Weights of a small transformer language model.
Size: 4 heads of 64 (2 for keys and values), MLP 704 SwiGLU, vocabulary 8192, 14.5M parameters.
Each number is 200 + 40 x the weight over its row's rms, rounded and kept within 0 to 999. Layers, rows and columns count from 0. The size before them is the row's rms in percent of the matrix's.

# layer 2 attention query, 256x256, rms 0.041, rows 14-49,77-113, columns 0-63
097,251,272,218,214,156,238,197,274,139,170,198,188,184,219,218,213,134,229,178,161,212,177,190,136,189,233,158,177,174,172,226,254,189,214,242,176,213,192,214,206,189,152,170,294,203,211,162,142,146,202,173,233,273,218,157,182,250,274,180,226,204,215,209,184
096,137,236,209,206,184,204,172,181,190,198,175,198,244,162,210,215,177,224,187,216,290,132,184,236,208,237,216,249,122,212,267,302,216,219,236,220,219,178,202,161,272,228,158,184,146,240,176,207,195,193,222,169,212,179,248,167,143,198,148,281,189,238,183,245
106,226,191,204,203,188,191,216,227,187,186,183,240,195,188,256,308,128,221,175,196,210,208,195,194,177,164,171,202,211,198,160,145,285,233,228,335,209,173,185,204,175,145,232,212,209,239,202,191,276,166,188,201,257,174,230,177,207,172,199,195,218,207,207,231
099,217,235,159,210,270,197,164,233,133,230,202,167,172,153,168,185,157,162,137,146,190,170,195,182,254,238,188,182,195,228,214,231,193,201,234,261,131,236,221,153,200,193,234,241,199,189,193,270,248,238,203,152,150,277,208,192,208,274,219,204,155,162,156,223
118,201,197,243,190,171,185,157,221,162,186,234,224,208,241,235,201,77,227,208,230,316,87,202,159,222,222,203,176,149,224,184,258,176,195,215,169,250,193,171,199,154,168,136,205,196,133,194,173,236,206,175,194,175,218,213,214,195,162,206,284,274,181,164,244
096,183,173,205,234,208,216,247,197,268,220,171,211,181,183,201,194,261,184,202,158,226,196,213,213,230,161,211,168,179,274,200,260,207,219,194,179,191,128,192,267,254,192,178,194,280,226,155,181,200,141,299,277,187,191,223,216,205,255,164,261,174,209,164,158
103,207,279,211,186,225,194,235,246,186,254,203,164,126,167,183,177,217,158,121,246,177,261,196,232,173,260,230,238,198,152,235,213,144,233,256,168,175,239,213,273,195,205,167,248,267,217,205,95,229,163,282,188,237,258,187,280,253,242,214,181,219,143,173,215
092,147,205,184,177,229,185,199,234,265,219,227,189,184,141,234,234,205,172,235,216,108,179,180,201,194,228,225,214,175,191,111,142,220,223,186,273,218,174,248,234,270,133,235,149,199,228,156,197,177,191,176,172,234,242,148,165,202,212,279,182,192,222,277,163
111,249,215,193,170,174,213,167,241,239,120,162,177,214,157,202,139,225,125,242,175,164,177,204,206,203,208,233,165,197,244,154,194,183,236,218,165,217,234,152,202,259,293,225,220,188,261,189,208,174,214,161,153,135,177,165,268,192,258,202,188,157,192,179,236
100,219,193,297,104,154,276,144,285,185,224,174,165,191,239,216,183,146,173,197,204,197,226,225,209,217,264,274,178,280,266,139,209,178,204,242,210,227,261,229,213,198,194,146,224,237,222,163,185,241,180,172,197,171,171,141,212,153,191,199,168,141,220,201,292
100,201,267,136,270,145,208,201,163,192,196,165,232,237,203,187,185,221,209,142,246,248,198,272,187,134,234,225,192,246,176,221,187,221,167,288,179,195,246,193,208,191,203,197,149,151,226,196,194,233,151,166,213,231,197,203,199,240,164,177,196,224,217,158,222
106,166,200,238,176,226,241,187,222,211,230,201,179,206,209,119,165,234,231,199,221,169,190,170,162,244,236,227,188,208,198,130,141,231,180,270,201,217,219,221,180,157,240,266,189,290,192,212,182,229,238,209,171,111,284,159,199,182,275,224,143,130,177,229,281
101,158,210,195,184,165,127,185,170,153,218,169,257,225,244,195,231,170,143,142,206,256,248,241,164,143,182,173,148,236,177,263,188,167,220,227,158,261,181,283,283,261,216,205,232,228,155,280,220,191,184,212,209,203,172,166,177,242,175,128,233,207,227,193,203
112,93,186,188,193,233,196,195,170,250,185,223,190,162,151,258,289,160,211,151,199,182,164,201,176,138,193,160,213,151,210,210,176,271,209,169,224,166,143,219,224,196,184,171,131,211,229,204,208,190,175,128,216,203,190,273,179,204,235,121,194,229,216,196,107
114,148,198,169,221,175,217,167,246,251,206,221,175,213,189,182,138,233,234,141,193,185,208,197,215,223,218,266,174,183,112,222,243,180,134,197,254,231,210,180,153,206,181,232,127,190,190,169,147,226,239,202,213,208,241,229,236,265,185,235,200,233,205,114,224
102,215,169,111,253,223,132,230,175,185,189,195,202,219,133,164,218,194,257,193,259,228,265,214,183,213,226,110,298,202,134,155,228,150,166,189,219,188,228,172,158,206,206,169,259,226,183,245,160,140,181,149,274,115,185,234,202,142,163,116,150,200,179,165,204
111,246,243,143,198,183,143,146,137,218,221,177,197,157,265,275,221,169,186,179,159,236,179,180,218,162,303,215,186,132,131,226,212,183,161,241,211,205,165,232,176,126,233,137,232,151,158,183,191,204,187,158,226,246,213,230,209,153,205,213,207,205,205,211,144
108,216,156,158,202,231,200,198,233,173,206,233,177,204,240,156,206,215,135,206,204,246,224,193,185,121,245,195,180,186,268,178,144,199,172,274,137,234,204,179,194,181,245,198,141,193,152,211,239,245,170,173,220,173,208,223,210,271,264,204,154,199,150,126,189
101,201,150,204,188,243,193,155,241,205,156,206,172,167,207,182,228,189,189,228,355,229,212,224,154,200,212,171,285,187,256,154,203,182,244,184,113,192,212,224,181,251,226,163,199,174,176,150,226,215,228,193,197,124,175,166,215,224,220,247,201,220,129,179,162
097,132,204,143,219,247,226,217,165,151,308,230,171,269,195,237,140,241,176,237,176,183,212,204,227,175,190,227,242,202,191,177,160,198,205,219,186,196,235,165,194,149,184,207,119,230,214,220,189,231,192,162,184,286,238,161,193,200,186,183,178,165,190,201,186
092,204,202,188,197,264,228,269,165,253,200,161,265,217,167,120,179,221,150,212,196,290,256,222,268,196,170,137,253,153,163,194,235,184,222,158,202,156,160,250,233,247,215,199,143,176,234,223,207,251,253,220,248,215,195,202,224,203,208,157,131,165,191,114,175
092,255,122,250,135,169,243,184,268,226,190,152,250,163,215,135,222,127,173,105,227,247,246,238,168,199,215,134,238,169,243,168,195,236,179,201,207,230,198,210,221,198,250,197,170,229,174,205,155,159,254,269,221,172,175,155,193,164,193,297,169,211,135,217,219
092,136,223,188,217,178,183,246,182,225,264,157,188,132,217,191,193,213,153,232,149,220,172,164,188,229,190,180,214,154,159,88,273,295,179,198,189,283,128,246,179,238,164,156,146,158,269,281,261,209,202,183,197,254,174,181,163,138,236,218,156,196,203,201,215
091,193,203,172,247,204,158,175,237,232,257,192,133,161,201,211,194,190,187,198,209,254,208,152,182,212,196,223,243,200,145,173,292,268,175,179,114,193,229,231,230,178,232,158,184,211,214,214,216,145,197,149,208,184,161,192,226,177,262,202,125,159,201,225,202
090,225,225,250,240,211,219,237,211,174,150,204,158,195,241,157,205,267,129,175,223,197,106,254,185,171,223,221,233,226,234,223,179,105,172,182,299,149,230,207,214,145,171,241,187,201,155,135,184,186,140,221,221,222,208,180,186,243,155,197,206,182,199,286,165
097,223,189,185,176,160,202,178,174,233,184,162,165,198,238,276,170,179,209,253,182,223,175,247,174,188,240,348,191,205,154,230,241,195,224,176,251,232,211,166,119,190,233,223,248,229,132,232,161,244,197,238,210,248,144,250,160,188,245,279,256,163,198,252,219
094,226,190,222,186,153,203,149,182,166,149,209,235,188,176,254,210,187,212,126,257,168,140,194,181,218,220,180,228,146,183,218,250,210,165,221,220,260,192,187,237,188,155,203,200,218,175,152,200,263,228,291,193,223,199,208,195,122,237,161,278,224,171,236,240
106,218,225,173,199,265,212,179,209,201,275,142,208,182,221,189,171,217,183,247,205,200,204,188,192,91,210,236,180,170,221,197,188,226,177,209,154,159,291,286,235,216,259,191,262,223,192,252,305,146,217,211,254,176,184,198,185,133,135,198,157,153,162,213,222
103,166,250,220,189,164,172,151,209,132,130,197,184,237,186,200,231,241,260,184,184,264,139,227,240,235,215,222,207,171,180,211,227,180,142,260,195,218,193,280,192,176,148,181,236,188,164,212,172,264,161,229,270,157,200,205,150,232,194,207,220,276,180,223,225
093,229,178,221,197,230,219,243,210,181,157,201,259,179,239,162,171,237,155,194,205,207,199,209,211,201,265,171,165,177,180,226,212,148,214,104,176,179,193,236,202,200,262,226,228,108,211,241,179,190,161,185,214,232,191,155,220,76,158,134,154,198,193,180,112
111,161,201,211,103,207,189,229,189,121,207,252,232,194,224,235,190,156,206,246,205,215,174,230,198,229,152,189,203,165,191,157,190,223,196,238,298,236,164,193,159,224,155,236,241,190,202,271,204,332,187,205,204,227,174,198,215,294,177,183,230,197,142,242,253
090,253,139,261,183,236,200,181,144,136,170,192,276,274,220,172,174,150,120,151,199,281,240,174,219,177,272,164,281,149,190,184,269,205,229,112,242,146,178,228,210,156,154,191,214,238,172,270,210,228,222,262,173,183,163,233,221,157,181,214,189,145,221,167,234
094,206,135,216,186,210,246,197,238,171,151,219,239,175,134,186,164,181,189,205,119,157,198,195,212,203,263,199,221,191,194,174,165,265,184,264,185,208,173,198,167,141,178,225,183,218,249,185,255,115,245,158,226,196,186,226,222,196,211,212,164,218,185,198,240
099,221,91,209,305,225,242,283,180,259,191,207,193,180,217,158,195,231,236,203,203,182,276,175,174,172,195,235,211,185,236,164,167,202,257,249,199,182,251,176,147,198,166,171,205,166,149,224,226,151,186,141,217,225,268,173,174,138,288,247,72,149,185,259,207
099,251,184,213,200,237,143,165,189,134,270,205,181,241,168,134,180,191,165,222,140,178,160,199,230,248,203,248,164,201,261,161,191,215,129,213,265,168,287,198,181,211,170,219,173,204,216,226,137,274,241,209,260,221,199,203,186,181,254,235,252,211,251,190,293
097,235,181,252,189,145,145,178,247,150,179,179,243,185,173,166,157,129,200,166,157,310,222,142,199,214,214,129,183,240,192,217,243,168,196,262,288,200,174,185,142,187,185,237,230,182,93,221,242,221,235,238,158,160,120,236,220,230,174,179,241,143,205,248,256
093,240,221,204,167,247,236,252,140,231,257,176,258,227,281,171,224,281,154,200,176,179,193,185,196,191,144,206,226,184,191,231,186,185,201,135,225,210,230,193,158,243,257,211,215,160,250,226,237,145,207,261,195,187,263,217,210,198,213,202,166,132,225,174,211
085,239,230,231,225,214,230,212,178,203,195,205,158,159,278,210,230,166,154,186,110,249,160,217,198,265,195,245,211,247,156,217,189,132,202,205,213,138,227,219,170,238,250,232,225,206,152,273,167,172,247,238,104,192,192,162,224,239,202,128,232,206,202,220,207
103,201,207,221,193,150,212,203,223,175,228,213,147,295,259,273,238,277,209,96,175,253,155,198,197,133,232,231,238,265,223,156,251,216,261,184,172,211,193,231,176,201,276,198,171,186,246,186,205,205,226,156,184,212,150,245,189,180,174,192,187,161,228,224,121
096,161,201,205,241,221,196,173,230,220,221,222,159,236,239,266,244,238,147,214,200,241,134,274,232,277,216,238,186,253,176,150,173,283,221,213,241,264,278,212,154,215,166,283,200,154,228,163,221,195,199,203,156,192,214,206,119,269,162,207,134,273,231,262,260
090,172,187,178,212,191,231,163,187,136,165,266,162,189,188,117,215,146,229,155,126,260,203,183,199,152,237,161,157,93,173,222,207,213,152,246,244,202,239,141,187,161,190,202,143,225,164,198,225,259,195,184,234,197,210,225,157,213,203,196,213,173,107,183,208
118,240,158,196,153,188,160,200,221,156,192,238,211,204,204,212,166,162,226,130,122,243,136,215,136,252,226,173,145,127,199,157,188,164,243,255,244,190,167,227,244,177,211,120,185,193,182,182,180,241,196,190,191,139,175,183,196,224,152,231,272,239,198,222,230
109,176,167,253,188,209,211,167,204,176,162,222,179,127,159,173,172,188,263,260,214,229,199,164,137,96,217,142,248,160,221,191,158,186,109,207,210,219,222,198,237,190,136,185,247,164,187,162,169,145,177,258,233,188,202,232,211,205,201,139,251,220,135,227,188
100,247,252,191,205,180,207,198,214,190,197,201,197,197,191,106,201,171,166,171,158,193,245,148,186,167,245,188,225,243,152,259,219,155,260,197,263,247,164,223,216,211,174,172,181,230,166,308,195,268,192,229,215,212,209,254,244,350,262,200,207,102,164,198,197
111,233,163,183,143,205,258,179,235,222,248,273,193,167,148,148,145,187,141,226,175,176,182,205,212,241,125,162,170,183,266,211,117,259,148,238,223,238,163,205,163,208,227,275,213,246,273,168,186,115,262,183,191,213,227,245,146,195,296,293,158,192,162,264,198
121,224,218,152,141,184,240,214,225,196,210,201,154,230,260,233,190,200,167,230,178,212,153,197,170,257,213,195,175,209,226,180,60,198,192,246,153,174,258,215,168,162,244,184,190,224,246,193,201,183,200,191,173,220,250,164,218,223,225,156,137,103,248,268,198
115,188,289,162,166,159,300,231,188,171,258,177,179,223,226,209,224,174,131,211,176,138,204,177,221,179,267,178,186,198,189,179,153,168,271,245,234,189,221,228,188,214,300,233,248,226,232,249,233,259,118,119,182,190,260,173,247,230,203,238,183,127,204,261,227
115,232,249,166,218,201,241,212,103,167,246,79,228,165,201,193,268,238,204,132,172,237,206,255,152,176,167,210,172,183,262,104,195,216,255,229,203,280,207,273,214,223,180,210,177,215,163,168,169,138,163,295,193,184,179,258,198,221,224,177,267,221,184,168,192
121,196,175,155,143,157,193,142,222,210,227,210,197,173,219,163,230,174,136,212,116,166,263,169,264,261,295,205,198,194,203,133,124,258,189,259,191,215,217,218,163,146,241,238,178,178,323,162,255,232,173,154,247,180,272,177,237,214,143,220,147,184,234,262,262
108,252,183,273,238,173,218,163,160,164,208,180,143,244,240,279,213,239,178,132,263,238,248,221,205,144,189,243,132,267,132,199,190,183,155,209,223,284,175,233,248,203,156,179,190,207,167,208,209,182,141,214,122,214,190,192,219,169,231,136,275,191,139,222,244
116,151,213,207,238,246,190,185,219,223,172,158,188,190,173,277,180,259,285,159,195,283,123,209,164,154,146,232,255,182,279,247,209,246,142,210,139,220,261,187,231,198,197,164,177,226,219,241,240,199,160,196,208,261,181,310,197,261,243,160,163,208,146,203,153
108,202,231,160,245,201,142,199,148,220,234,202,214,221,214,249,167,209,220,90,244,200,159,225,149,164,250,245,252,233,224,269,172,175,179,250,224,219,212,195,174,146,181,196,101,176,173,153,173,213,118,239,234,215,233,267,212,298,189,189,213,200,209,160,186
110,207,265,88,277,182,215,259,105,263,93,161,213,155,219,204,214,213,253,160,199,238,187,228,148,230,206,198,212,243,199,239,231,170,215,232,229,191,221,231,236,175,215,222,234,146,182,196,106,148,128,227,177,184,207,212,199,207,192,205,227,119,227,109,172
115,217,220,157,212,268,193,208,151,154,178,240,232,255,175,213,143,150,193,176,240,263,187,160,201,138,239,166,242,118,218,197,269,193,271,217,168,248,155,181,201,184,163,111,178,156,150,255,210,247,209,178,178,223,263,229,269,236,177,207,186,189,143,195,219
107,187,229,165,161,270,137,134,182,185,231,234,132,192,121,281,240,135,158,135,166,239,242,168,187,203,225,129,203,165,175,142,157,209,162,303,138,236,175,186,175,149,241,202,150,234,120,179,199,263,111,139,209,155,243,179,250,311,200,193,141,151,145,209,150
098,175,187,189,158,274,159,196,210,199,160,200,212,155,248,237,231,175,118,118,231,250,200,195,181,219,284,258,264,231,130,187,246,179,219,174,178,222,199,181,212,215,280,182,159,214,189,234,218,197,262,120,184,183,179,185,115,234,236,219,242,170,168,207,182
088,170,213,166,142,117,193,231,153,185,206,215,177,239,203,184,129,276,255,221,241,234,202,186,209,169,224,165,270,261,230,237,247,244,203,150,192,186,148,264,225,226,106,154,160,157,179,198,221,227,171,198,159,281,212,190,264,194,213,178,197,173,152,240,214
085,197,197,120,217,257,235,161,210,245,264,265,210,220,182,193,219,159,125,165,229,323,163,131,246,148,199,177,187,199,272,243,240,188,245,247,172,185,256,191,162,246,185,170,167,234,145,205,157,127,215,182,261,146,210,214,159,220,208,284,204,161,230,169,172
086,211,241,289,136,247,160,179,170,211,209,187,231,203,238,192,238,147,159,203,203,242,185,195,216,201,196,194,186,223,193,176,221,210,206,196,195,217,162,155,218,139,214,232,212,210,214,179,174,275,280,158,248,141,203,208,160,193,261,257,182,209,238,229,174
083,203,206,214,197,188,287,187,93,213,196,210,226,306,209,266,162,252,240,182,203,191,259,162,177,145,223,199,233,142,210,259,212,191,160,213,194,199,264,190,220,227,175,181,237,181,207,255,177,172,161,247,192,272,131,214,189,197,189,182,217,243,231,202,179
088,211,251,119,186,235,181,141,184,263,209,260,194,121,201,224,167,255,208,234,153,290,138,181,248,316,192,167,188,249,171,227,203,189,250,205,180,228,261,198,231,247,200,230,209,170,189,225,151,147,234,207,165,235,201,237,233,110,195,172,213,206,264,252,181
078,196,235,187,212,232,244,235,114,163,183,191,204,227,194,198,152,171,230,265,175,211,171,227,173,169,254,194,207,246,228,214,123,177,203,237,220,164,253,166,160,212,134,191,281,226,158,228,168,189,249,177,224,186,253,187,220,244,174,265,181,204,223,222,206
092,193,195,236,240,189,245,95,165,171,220,253,108,210,208,229,228,225,258,205,224,139,122,238,177,184,254,280,228,238,230,156,253,270,192,162,156,185,162,189,249,266,192,170,213,181,165,198,214,205,238,331,219,237,107,218,218,215,188,188,252,209,127,216,206
094,139,154,276,165,262,179,139,250,169,237,209,164,238,256,185,233,188,213,152,187,140,162,226,155,202,177,184,236,157,190,241,237,173,234,216,285,167,181,221,196,117,236,142,272,173,100,103,171,245,193,255,171,274,190,186,165,165,211,237,231,220,226,226,199
083,204,188,194,246,178,173,212,224,153,262,196,301,289,157,173,172,250,193,189,226,157,274,208,253,113,178,216,207,177,249,189,169,228,231,171,164,193,241,191,223,212,139,215,143,248,202,244,185,172,166,195,204,111,186,201,238,209,164,205,230,259,148,197,149
089,145,139,243,180,219,216,169,189,127,169,260,145,216,197,257,241,239,230,183,191,206,169,241,192,148,259,145,197,224,186,169,250,296,212,225,201,217,216,175,223,164,170,209,255,205,184,140,157,251,168,224,202,292,162,241,199,133,198,174,174,187,208,162,275
085,177,193,202,289,131,253,186,168,194,161,118,215,254,219,134,163,154,148,217,190,174,234,135,121,174,222,212,130,179,202,282,230,242,190,261,250,189,267,158,121,237,190,180,184,226,285,185,170,200,185,212,218,180,200,160,161,178,168,195,175,212,263,228,190
085,258,204,213,149,201,142,171,207,194,275,231,174,173,167,292,251,195,180,146,163,287,128,215,241,243,183,163,229,194,244,249,224,212,230,222,271,222,233,179,303,208,91,174,237,166,183,210,214,224,204,233,186,198,200,233,178,185,221,178,237,216,279,214,253
102,182,214,168,220,252,138,201,228,207,204,157,204,137,134,223,129,196,183,184,135,221,172,207,202,196,276,195,137,142,193,223,201,194,282,289,223,192,123,263,209,156,217,207,190,247,159,214,158,186,249,212,244,156,204,119,173,175,181,299,188,213,290,203,213
104,210,226,225,162,296,226,201,206,205,150,238,203,239,237,163,206,172,153,227,152,235,294,209,210,209,281,226,168,201,185,183,173,189,132,226,164,154,157,179,146,166,264,263,132,253,182,140,202,213,165,206,170,217,172,141,189,260,163,198,185,183,207,261,207
093,187,252,176,232,218,225,238,145,159,251,143,207,240,118,177,207,243,205,150,239,146,198,230,125,241,181,213,214,169,226,191,228,259,225,169,247,202,151,138,193,174,217,186,228,145,144,232,159,167,185,180,217,225,134,175,189,183,218,185,197,204,166,243,152
098,220,252,195,170,186,208,274,216,168,270,223,134,228,240,189,231,223,132,194,211,204,207,199,175,204,190,184,185,154,240,153,150,237,178,247,267,171,217,197,257,234,137,203,213,244,216,178,221,202,226,241,260,212,226,174,171,157,188,189,143,178,197,195,203
117,230,176,176,223,156,180,216,250,91,185,212,208,168,176,234,188,109,194,171,208,202,224,257,186,217,163,141,186,186,201,245,240,152,255,198,262,233,177,163,231,167,175,188,199,194,153,254,214,203,186,106,216,174,195,181,251,134,150,118,221,198,211,277,222
# layer 2 attention key, 128x256, rms 0.0409, rows 13-48, columns 0-63
087,224,190,299,228,124,247,154,257,227,196,190,167,245,220,160,203,193,165,237,220,182,214,218,171,192,174,247,181,242,224,164,180,186,171,181,136,178,241,179,133,204,213,195,217,236,159,237,144,146,168,253,264,206,185,186,243,193,196,195,181,194,179,175,178
087,238,233,187,153,232,135,244,254,188,220,219,225,143,267,231,263,229,155,224,208,298,166,233,254,226,181,228,223,201,253,165,190,264,242,195,149,223,260,180,181,211,216,252,246,235,187,208,189,178,182,261,232,225,210,178,203,251,202,246,249,201,201,209,261
097,156,231,147,174,185,186,178,242,161,149,243,246,110,226,173,179,205,127,274,158,146,234,111,272,236,163,210,169,208,177,158,130,216,260,180,185,206,194,219,212,123,269,197,210,306,124,257,163,200,120,226,165,226,239,219,175,223,191,219,168,218,231,286,249
104,186,192,130,258,223,172,180,266,167,211,174,213,190,238,145,180,171,201,127,214,177,183,205,148,169,196,146,154,169,200,272,210,148,278,230,170,107,234,214,230,226,165,178,207,163,164,166,222,303,153,158,199,167,141,187,174,267,157,179,224,166,138,190,222
118,205,240,264,216,176,179,137,180,201,231,207,160,177,163,182,153,142,198,208,208,265,130,210,204,241,217,233,175,171,215,239,238,217,240,242,211,198,253,226,192,139,97,166,290,127,202,225,202,264,177,201,154,206,181,181,269,230,165,167,243,203,174,161,234
093,178,141,192,174,133,285,275,177,253,190,205,302,173,212,214,230,152,208,233,212,155,227,197,163,214,140,169,234,238,159,216,247,159,246,213,171,213,236,136,201,269,324,171,263,252,196,248,231,173,216,203,195,185,118,176,181,202,171,213,200,162,224,163,175
102,232,181,181,197,157,185,247,207,200,172,240,189,160,237,184,165,194,205,220,233,205,288,221,222,196,132,213,152,253,174,244,234,177,153,163,188,161,224,261,188,239,240,175,136,162,180,198,145,202,187,238,190,169,239,216,171,170,291,143,214,188,163,165,209
106,170,210,166,172,265,179,281,203,146,243,259,191,193,211,182,253,198,211,183,210,211,186,233,164,180,181,159,224,194,214,174,173,177,114,181,243,216,218,186,201,190,219,194,163,157,170,200,208,289,140,247,160,208,217,249,231,180,186,203,199,159,173,162,267
106,180,262,241,225,115,226,157,186,199,205,195,209,250,200,154,243,191,279,201,267,249,248,207,201,215,198,150,241,193,150,145,227,128,236,201,177,226,154,154,260,248,155,189,190,232,203,276,272,193,211,207,224,125,159,177,180,112,169,154,219,225,230,133,245
106,137,216,256,184,198,219,173,191,156,207,153,153,278,169,204,173,204,184,168,260,249,183,259,267,224,245,196,215,177,202,227,246,231,158,180,168,152,119,236,176,242,138,213,212,176,239,241,263,209,159,197,207,283,168,166,231,205,215,226,208,222,200,206,179
104,126,239,128,197,179,242,255,196,213,189,176,219,264,143,273,179,253,230,225,182,227,242,120,198,229,176,205,191,195,210,136,198,282,224,215,212,167,255,220,242,209,151,158,200,205,217,373,209,252,155,176,211,259,213,223,221,174,198,161,213,229,202,180,165
106,156,199,218,228,148,161,245,198,184,166,148,202,260,175,163,218,137,176,215,204,157,119,197,144,199,176,180,172,190,227,196,205,230,194,158,265,256,240,197,250,166,148,213,255,255,199,123,165,168,171,217,240,185,272,222,248,216,158,179,196,233,190,187,200
113,199,227,265,170,179,292,180,108,137,110,176,231,253,157,255,190,181,176,193,169,232,312,198,221,206,207,191,216,153,187,201,182,297,204,237,251,178,230,234,270,236,166,164,179,248,186,288,208,210,181,190,177,254,207,185,193,152,134,260,192,183,221,201,191
097,139,206,138,208,224,183,285,175,231,126,165,208,192,262,193,209,229,175,192,283,158,200,146,157,202,218,173,174,203,250,185,150,144,211,151,192,204,192,321,126,192,163,199,150,185,204,159,162,183,204,214,192,175,221,129,212,240,227,211,178,237,185,231,232
122,187,122,183,260,242,164,240,181,134,132,185,150,223,203,174,238,222,193,240,200,222,230,164,257,193,200,167,152,205,309,274,217,236,175,162,218,128,195,192,171,251,186,180,259,182,201,169,167,146,196,212,226,195,210,153,233,251,215,190,88,244,216,216,243
112,204,189,284,195,222,224,185,195,129,195,205,251,243,183,226,170,207,198,265,201,223,135,188,204,139,182,190,134,114,268,193,183,207,183,130,212,263,206,182,203,212,159,120,253,181,177,209,152,218,237,155,167,230,234,172,253,195,222,247,184,228,247,127,231
111,215,172,221,198,271,220,218,319,173,233,217,154,125,215,166,235,189,214,275,161,177,175,241,275,137,122,267,156,239,246,147,208,204,166,211,139,198,228,199,212,278,102,206,200,169,197,178,221,204,248,195,203,115,209,187,208,231,177,226,139,270,143,247,210
109,258,172,177,227,298,138,266,295,220,237,222,182,203,252,172,170,239,193,187,169,240,216,122,129,212,168,189,210,219,202,240,175,181,236,210,216,203,223,199,160,210,272,206,239,211,208,159,219,233,240,180,218,177,209,233,185,185,248,247,166,202,191,234,205
112,207,193,208,192,209,194,142,108,185,260,194,152,245,191,252,126,223,196,136,180,250,232,248,279,225,233,198,220,198,173,175,156,184,203,162,198,178,199,176,171,179,230,216,238,151,165,252,220,223,180,199,148,160,146,206,197,204,221,209,139,235,170,192,205
092,277,220,177,217,219,159,253,203,181,217,255,165,199,198,172,200,255,209,227,147,108,219,175,244,148,201,215,133,247,144,181,160,175,240,212,240,166,259,186,191,172,227,208,298,254,237,257,263,148,217,170,200,238,224,193,224,105,201,253,155,239,197,233,173
086,291,188,269,189,229,275,243,164,195,242,184,221,162,256,260,249,227,220,156,237,151,154,187,188,220,163,112,178,244,181,118,218,235,175,159,217,202,200,215,236,197,226,175,182,179,175,260,193,157,238,247,160,157,229,251,150,183,176,176,185,251,262,208,210
076,248,223,154,228,241,215,188,180,210,151,213,191,247,203,173,207,226,208,211,184,121,191,154,142,145,266,139,216,300,191,200,170,186,205,234,301,248,265,206,173,271,230,202,175,221,237,149,161,157,221,174,181,196,132,215,208,157,200,226,130,192,205,176,168
078,155,240,180,211,223,165,177,141,188,183,200,153,202,132,151,235,228,175,213,156,227,242,208,96,207,213,207,200,175,221,246,237,123,299,185,237,253,260,207,142,307,143,151,271,197,183,184,226,188,193,81,146,154,189,218,260,229,207,270,202,164,228,169,212
078,195,224,194,211,240,173,209,193,201,181,185,209,178,187,217,124,138,266,144,208,154,238,178,209,171,276,277,224,192,200,225,211,218,208,259,313,144,195,169,231,160,185,182,206,275,202,191,146,187,260,201,172,206,194,183,180,232,228,176,167,242,230,181,148
085,211,175,204,150,281,257,135,195,197,140,213,222,227,171,239,169,148,161,171,217,175,264,177,207,218,218,182,220,266,147,254,194,171,198,143,219,236,212,137,220,175,254,283,206,227,234,161,109,194,234,232,226,150,168,152,102,197,244,259,178,242,234,205,158
087,176,203,137,267,172,206,205,230,267,226,255,177,217,176,252,179,241,177,139,113,147,186,226,200,224,155,238,202,286,181,260,189,200,217,263,211,190,177,186,172,154,256,215,178,184,249,204,206,189,145,233,259,228,230,190,235,228,182,138,201,183,248,134,201
083,184,214,186,208,249,121,214,302,181,178,232,242,161,188,256,181,222,176,242,211,110,81,171,263,259,227,148,210,236,177,169,133,215,179,239,277,108,147,208,215,208,221,180,152,185,210,210,220,223,247,173,194,237,204,160,114,165,191,180,211,270,226,199,208
088,172,249,154,245,314,230,236,186,160,149,180,229,202,232,211,189,189,217,256,212,204,140,89,225,193,288,207,241,112,165,143,147,172,236,265,226,168,213,151,196,118,200,161,167,227,256,140,161,164,264,181,235,218,204,240,196,226,139,241,179,227,156,223,181
089,159,191,177,175,173,201,205,188,203,278,208,163,224,214,200,185,221,202,225,202,149,254,133,210,188,196,165,204,282,232,167,144,208,139,181,235,257,283,219,184,264,239,195,217,139,244,238,282,165,222,210,188,205,128,192,176,204,211,247,132,223,244,119,122
087,246,234,177,273,174,97,182,217,263,233,230,125,155,194,238,181,123,182,165,168,199,194,167,218,201,157,217,159,259,241,232,164,178,270,159,204,157,205,242,179,243,142,208,168,188,211,213,212,240,233,168,200,223,215,178,198,224,198,165,240,267,199,225,130
080,286,202,216,93,192,156,243,234,214,262,283,227,159,163,130,221,173,152,200,173,261,280,239,184,134,199,149,176,191,272,221,195,207,211,207,179,285,192,218,179,217,169,215,171,176,195,205,213,222,191,174,232,110,190,181,260,274,204,244,199,137,218,195,170
080,160,252,167,204,231,119,191,250,214,213,221,173,196,238,139,248,186,173,64,163,195,152,182,209,194,182,173,178,179,201,218,259,115,215,205,154,147,229,202,250,187,199,240,158,245,212,207,196,188,186,227,232,199,169,172,243,211,170,194,174,201,223,209,195
097,170,306,185,212,205,200,155,214,167,273,224,147,176,207,152,185,155,135,178,187,269,209,223,152,228,162,242,202,222,241,197,200,222,183,211,206,238,164,218,221,198,192,270,266,184,183,213,259,255,134,138,225,212,176,272,170,235,197,129,248,154,220,200,252
107,191,234,249,186,195,263,233,170,211,217,200,213,262,256,251,231,271,175,210,255,204,183,231,232,224,219,196,219,127,223,217,192,194,190,73,176,216,256,205,251,255,154,172,204,208,184,191,195,211,258,239,162,164,164,210,209,163,206,219,215,242,214,127,154
102,214,161,246,226,235,251,174,195,199,204,197,157,230,256,263,181,224,203,241,188,125,185,226,226,158,168,247,197,249,213,186,128,202,157,215,175,195,145,217,207,253,205,237,212,159,216,189,181,159,188,239,180,206,245,238,221,102,247,229,131,202,244,264,208
095,197,244,210,240,195,164,169,194,273,181,194,275,206,199,174,201,249,269,242,196,209,223,137,163,193,212,174,141,162,182,249,146,142,207,221,226,248,229,226,229,251,214,218,278,185,172,206,165,113,189,180,231,165,220,228,230,185,170,233,208,226,189,227,182